Part of a small language model's weights.
Size: 12 heads of 32, vocabulary 2048.
Architecture: LayerNorm before each block, learned positions, biases, tied embeddings.
Training: 468M tokens, 7267 steps.
Each number is 500 + 50 x the weight over its row's rms, rounded and kept within 0 to 999. Layers, rows and columns count from 0. Numbers have three digits each. The size before them is the row's rms in percent of the matrix's.

# layer 7 attention query, 384x384, rms 0.18, rows 156-173, columns 256-319
080:495483519391382497465475505456491543408529493480554519566499464519480519481536499470502491449526484589545540455506595463422521576486512529514459527563436510494492477570512464588452479457584446
084:561411508567519487524421454542447531614565484476536615487546522476481545490576534460449519450572500522494465556510485457585518494521474610463529554432492491456480569520568579477539493416617607
083:543508415408524494530484514482513507506522451563450408422505551445421430480529480605509561454498548496469551490417597540433565444555466505388548477507539575486518509419406438469516438496500483
081:533548502471541515537458473514447524465393473566530443565498473578549477506388530427486500453512534477500528487403541474464468467473512429480504611503444433463508485547476562529546519501441423
088:516417424544554457443494382504538525481396376445476547517536521465557534556486431508460502564489485513568557569504499495532446458443566419536555434407487416566509430606561548554536551552526526
085:405476430544506496519520469515523530512530459515566534484506491501546491569521529462472467517632483557404594538491481461554489463481472561446505526523596512446591464494362542422467595505478519
089:421546502530517454480547502521535471531535386543512547533467514452487496487531656615404447534568500387524610506448523490535470525426525454506481485505548447502512477479453424531564443510516570
083:504483525533522476457557440468476500517486479546456466480464506521565571483432481455576454505421497453544620499508561410462487529451481451464530541451497505504432532537524494522503486533513485
087:493480501532493471428552545512443498485461549556421443443570548530439560510514549451360507521462477521441384470494560529501521486475332512564541435422470513524483468523499479541527462462564532
085:555475501438507598429512552450482510480455510476564395541433549541541584569562507466482595529578525493541444582538511442501429556473433479485471513447465465491535555511575526536472574505461485
087:533389547516454438560520462428536456386491442526500475524586545495422439542507494435437469484504464463512442511496516549398452474561579516566572459456520531505467483495544434587512490454524507
087:504482485539477518483507546509446502519546493526553562518488543476461479563573495416432490486417506522481461527513451487443433559537529479549462469489423569577546595446484565394581615447463494
088:526486474482453455569514568586482534498473544486547451475454459483533499569498370506527479453558414509468494465449529531494591559458482471493413442494452437494479426442485499465474519518465512
087:497487534552550656518453428521533460511501496463509514514513523441513460544518450529512438472473454488460482459495376464542457551490504474490552618615441546538510442516451453468556471559434479
087:524520429484534636408438445460509465546477531542548516509510548597480476474495479563490459527401544516598477489583546498454545520508460576565418503375468533577545542438572422520500491506521406
085:526507635416547498383510575578543475475526527566438474464436476500576451580463454470493387571480492596535469498434534456455499526549486420615459487497531484481436466639408472475451546495517501
088:446578492484478483549496547540488617474547480604555429512440541530507463558554471510477493568441595488553549551502604484484459498565495476513442436525506618536548440459488502499531492552628499
086:428490449525514576510481596554488541591464385452520533516515493510528486485355526534498472572436417511508471476533632533408477606471412530612526526435476504595448583499539554517530395481537456
# layer 7 attention key, 384x384, rms 0.171, rows 156-173, columns 256-319
086:489471441440559519541525409452555473613536477501550486526499578463622496521590549471414396556496446541533509466489611487347570468395542477474612567520507479511558438590552544476582435546546569
084:483481554437418538611448500494495536522472461416435451521478496494501509535515512513515511493505452465633591520479535501502482505456518601460459458494550555499493583526514421506577574504430491
090:581540455545525532553506529497450469525491545468457516531505550501449496478507549546452471484495520485430500535505499387499469527465448559501548494460470512507466464498527551575418552446495516
082:444496392467564419461557499430528440573510539521430477467582457509494497479487428492440488491354585513420397523504552519430509476540613402403505470446483453435512517592502537524427482507435498
091:454554545531558444390424454458447443514546458478437544470482645432521501524563601515541544495506483526442442593542493504427534478422548552525476486475533449501566491560477511605523473385409511
090:487452520489533478441506420515560555474441462516535579485498489494530566487383502476464469482452451392395574485445538514522595562488511472480462506420442507470518603548468499688499512391454442
097:461444483564422567542509530470543508405487495516457543591499531462531527431512488522393490500487507436491513524477474472512473524530561373555474475537552466494450442390559432553468454528485568
092:470486524522454471512548529601490521519525591496471530458438475453547531398523478562531521509436551444447518519527440441491530550464443533525530464599476529556527555518527564432531551457540389
094:560503478543492469493503505479548486434514496531604515512488490477435467377545525556510493494569511471475530527445539539507523581570498455425532477553484449429536464499432522511471552459539474
089:464416470411468586569487572540495456490443470571431426612475527511450420479483473490529570525494468462457551514555499614529430484468472548520512472484418556468525464479480554564453602463498466
093:554435531525421444548512473392452490507547500541479578496533505498463499517487482462481483522480513555479480507344473503451549451494549476531508445564567509530528437550506490467488497540425513
095:475533564483517481467589531499403477474472452512474534504517590430521523546551504494443541400489527538561500525630479509418486473466538463550528475552503389452603511502538625433466537448326542
095:496568502596499569505517421485476506566400472497548463469513485500515462488545419497500436498559459533497491392505528577412476391461490537568470516531377420528459448495426571526557471462494428
094:573486498454474530432440559600452441342489435500451499482478515550530529474581524514449530508568432373537537464522546436557426570572561443460553531569468409441408484500480387515513502439567539
098:480515537411530601523495506506511420523597528521521505479460503506514413488476464541504502501453530523557424531566518621421464408525482512503409568411455623488554468502443467443474578494441480
093:443531575491446453391485605611516514513525609597514540432386460538576492517448515499474551509532455551494447454441518529460460526492471560569562522551435440501486502516510574597453500490483503
096:431562421449490551552489558459423579470436483481554533431503493498515541462570536460414478519439507540569507507523432445547457493524631494443478449591476552488530534518477536458481509492505498
098:526581445513389551567473529508553448517536488501474451483457541459481596417503515505586502519588574420546419583542557505531525464567521458596505519415555585520538485436488508618522448503432499
# layer 7 attention value, 384x384, rms 0.182, rows 128-159, columns 256-319
081:450500457470448513532518559529547530577511539525417487444563508510562510451510551477462470411472533522462500393467541485583560522532495445463540511496484495515545511405573502539559505532462573
084:575487471446416513507465506572522410494471463451514463482460485452537485618536487518471543539473480556499518428593494439500454488540496509513441501536462546430506470484486513523602603506473409
078:472521409488471501490530499583532482538484393528524486482493515505404559620467441575474559492456441447518550485471428469476478420547504547527422562488451511463456535606467451505462526533530522
075:452441538476613465532508484424583496494494493489451512575559489480610538562458485366546469494516483483464453470543470491536557478438473557491507504485433422490423545512401422438493530552492431
079:536525485532452449424415556516493400498506553635517554449484555537540463553624485534423525484503484413562403546507402485460513457509411433456503515544498547458482566458520450425478517510553486
087:509360556473435514486537580468390512543490475572505566584531452563446537506531458564550549451459407559504433448546515453466547435477487531504518532403562592529390507494417402477380585465542522
091:433483545552532557579395502441509444464532527420523537565362504560446568421501510529543536540492484496583488570500511508533481476550452488442547538474509505527517513504568524459542493467472530
076:507530542594455500579535570474522531436372572473491472430438537537503517381498584424434493490454521473470458480439459495495505490558493620417484569467570466480498611522627546583481468485584520
075:544573481499500576422482499489500538474528479520569582510482472479493518566469493447576515550464361573452400460374470614439454442560472519470504458433434589544445493498441502492538539486523554
078:515473478482512556502389446513491503418527592541557478485447448484527509511496542508547512558477521506485511516613477485497488506494561463413432527535379490540485510484470508476518516501528508
079:533463427507487488538458475426580377428470498500489442558468544471530578469575520502503416613417567462491501482522426524499525543490419454487470504462553436409613576488559507522527498572479490
092:466454492482505455583505530607528479554516575524500470473495449510465534519541509569453514450560543400598491485431505559551460556629454516541461455504620520557448505485501485533451490521480599
082:427529531575529495554432517505568507528497530436507513503462549513570477515545500377436561524496607495530455601513625378586453565543513524496509544498474462455452460547452486549479525475517478
081:424560498535503471443477557532492520564473546522503523480476418489518408510449550602495580490512479472601495605562523450554520461537502472430422460419594610466462529489459476510468457464513513
074:447461513445508432484500483397516478537335514522494476565484558469520484522558440577581476533448488545551477506569525548501472485483526529492564495452440461524487459489449518588616512512534547
075:521492520395494464519535499477527490540480481502496583584455441476549404477552443500517526541480444516475465406447387558523570520451468470468553502557471442468547475561466521553497606582515428
084:492438416468530453526531525609504520528520409569469466458463552499458452488554546582581496543494385513468535447532486543522589581452506409493514591520447467577618446507486536505484494475448586
072:436532461568562473481495558489475571506477551564501504516534574520383517531524548519430514426474403516521469605494549471457532478486520462574591425486569469559462516589491461470460491480505423
080:525509549575415593582509528457470500483460444584487504409578550492431644434567472463505495456520490542471524469450484544529465436530498517475585536431559552431501552533471483465447504495520558
082:522579405418541570557394505526509485507541470425552501495504499391487548565598496493539439563509459578531506354486508506518457531558500457578541572469563492557524481537554517530575536505541483
081:490469490428464509515419530469522570570477366604525585531444505478432542652602533449448495487512420498512453523525495576476490426495511598537559405558516469538440615418570506534484549545524573
075:497438582502543546525549572469416520444515456532488601510481492434513511445523502437556424504572461447478532397499522447492457436496477561548519486529534530457495509491476468542438571491479489
083:480530540518478536528533509523444515497381481380439538497438466402397470490456534489448520493557415492602592527516542504428473490460505521550549540456526477491538506431444541448462461480436523
084:556354520523548527506485527408429439493527422455515533493490517474498500497546485479536508500540455423474472401571583494482467550503522504525533573527468565382553507541462474467522447503569525
075:601447414481461544410395541588414588477536559493467371480473482610502479501514514490416482486590557467548516475494432527572448496566509515584549473530490456458480474458580521509503543568575554
079:470452588461483554469423554468528454528577494458594501576408460398510454546487550331548514485490443531503520553425533540582530523531447453438477548415565513444475537500456505473475556530577476
082:527535464513448431455412459468462541470441422537458523507509425479506626491585525500466576506487493468508523480453500506463517466355456508472526561596557467479508446458411390499457537428546513
085:492505494437463491586523450490441516487344519480599507457435529485544520494470443553555427557469484550494533515588476557420522631351449395498473529506622505562545560543509580527538506531378461
087:527427519489492434478514445555470515460360486497540473486529535580606550452537505531481540533602477526439557451471530580519478532518432456507522514522465551488428483569573551440446476452567426
075:403452554500466519480513497519481515478550505436441443488514412503495524454494444493509472496506517515527388504436536436483469432515530475545418507515542453488478548480533553568534553572529490
082:539545540580501472498458528538434477462512404371489451540502488507590448541489598530543530557520450482458448470493540555501480506411478538461436485566420495524538496602472462581566534469504478
076:393497491587529573561418481504537513528504532484457551570488492537450425478528517401489458539432551576525435461558402501507415466488561524444549535480615505499566461599414537474418587528492525
# layer 7 attention output (transposed), 384x384, rms 0.173, rows 128-159, columns 256-319
088:583417457526519514408507424532403483391453514501528539553517568467468464484491458610442509497535471501584487482514491449457454471510461463533547527489595473384510573526456493434506446517412372
092:476565567383451412484476520493552517457544563462549499602491528531531487492463512497494491536540455465417507595524492594418417641427486546548546488490535453547510507531427534455562550480553463
094:506547515541518493512465491577578490481503611482490551415457630498535524444506564448500486573552415515497507526545460522545511606517450541444512558433528497591458501419545524449512514539569485
087:515481546559475584487516450476443472570477567634460525474479458463410583517527547549470546507497514544549513551474562473500471466592544511435465430500465506483519541400520546535448504492475527
093:563434506474528491487550426508481518415486498430449533373574556513472523468451468560534464568519491539519532501506589449573461524426423566475454415413534480517497465427514580511532578580544403
097:461455512617522505462500559543565553438522547545403480376466427487505426482486462425492536451566462397544466536478538428548418459584519466472371513568448546512630503519499499573542558467495544
099:528515507466535410568593612574489511567381516489531520416572529465576429491469457470503515474487497535439487386509439448520429478529388497484482527546506482544548519487570478465481527552464571
089:595483491409551529489527445505550509580574467454534646487568511423546562509520461606494523506588468599556464530483414409476422542530530481479548584616515483540570559475523400413475533563441451
092:555365540542505504581538515359503438526500554464442494510538478488525520393452531383437536452550542522465443499539523419580461498510504489509410460584493505478393473495494519496472580609431532
087:483524498472503489547488464496513480564483470433555495635538502462513408399504490506548471447467506476569502463449561558480497536449523514595507498453501547427535475600557418481367507501443492
094:572500459386493435421525496488422513500508531387434462460523435478538495585452493543474542451515501505541559431411473554550487465509406508472477547461509509624474415517489491504479501475508415
094:552487535592387546537462468470496527463499451520516579456364551527439462490409419518483504450512440434566461462438434371468499451585474497450579530580496611470530463488504564503513444557469496
097:558527462489502452530537602412447460466459550569470429513482526496456497469538523571573515546442458488582495540523402482476510479483479482428539444512566487579560573594465443450570528491549408
096:505537495653481484439480420428478477434543543518443539435500581486485606534517423499504477588508532529557532557523563478384441431447477528470519479500491472490522542471439534530485490560494513
085:532531567506533448532480499518550498597567514424520485417492512452493520524453534449615552565495498469552484486515520527519609462498506504556465484500468426555526498567485568483409496468409547
089:477467536599574455529550529458493555528546424508538473594573491487430510541494521393483472467485488653467489513607519499477419414591471517543524567499495461533440481462469481477443490447483554
094:470458503542503539515475448483484471504545589392452406496452439576499554475557416539439476542521498400504432546531474565524522501527470531553496510462484563454428505521453490518522475542477546
085:534426445476482447525516469469552518494499471576457530517526423494476571573469385482503499564455573530506458471433428417524477554501547565501442580534505544467523534475523586541500593503607545
091:472416465614505443591528580547531513533565535453517566529522429485519452495483487473458556468476572495545449473453475511520581557672539517490494543472501514518483514520467486449464503519516480
095:542474489455381464496558513552468490477547557566576452680468405501420429458478463490480465500450636418528494487466500520554548519492502521399590562564528526464517544462471558376452532496402493
096:489497622429495447554581488465464515432453506460418502456480403453500456446448476535467478537529536507457544570524599489552536451546440540485518512449524552582571463469480546432556482506527513
090:456533455471556535514555491516505449589507536451503431600401501514527408624500527515472540510607523499493561539530492545538466507517456529498442480480441499472494433516566557464563444449488544
100:511501481478559524518550521518535545488437572564495449496527540521495481472486515493571531498448543527537495465582345484519433458500515498459519501570515498551465462490514489526445493524540446
100:495563454448437522570520492565522515475518557530511518645454384490528489572589513492558450569493628501506485500445456412522471535521530571510464453473494412584477427483474521525546494494486520
091:561438543473557474489489516393569348479471448398542543554484480512446531522530480456506475486473436582438509451527442559429539456419505517340547571464603513526392511545538566430549490498518491
094:427525549562529515640484495468521506458469523531491492618508569594512503410407485530528522484560525475414483475555450474515500442566540523517457534515468517467501498453520534547459449504455637
096:533515565540529481461517494501444462464550507481481543449460478560560506555564359513466528498559495523602495558566425528548415487531529514456430520446459446582508623477585629543496482571487443
096:488489532611541512432502527543568526565617509546420442505505449496557561569532473422540504475410450545502466505445546528549544463599395495462541521439401461534461402517517436511563501516463488
098:540502501560486568452444569474495513442490480437492541518477465493457503479479493518525488400430499603514431476511461464546521513495516508497514527510511499512530591496504416585604472523547539
091:544500521491606472537532501487473488531527535429447466466495468459552427518539448531457551550578553502405512540510483580576510606443541521482440506551401536532548461531486483433482531571384484
090:480492505447552486482517480464528461494464582569466480467434567455472510501544472483536528574555464498443587533556439464535602473557578509495455455546538497526427522473488482413449588461534537
093:468574471491474463472557433450447418488435555574556465552587474498560386548482510484512439543481525479441491519477567420474482493531504450534505540545548559518483517458515507524497534505490509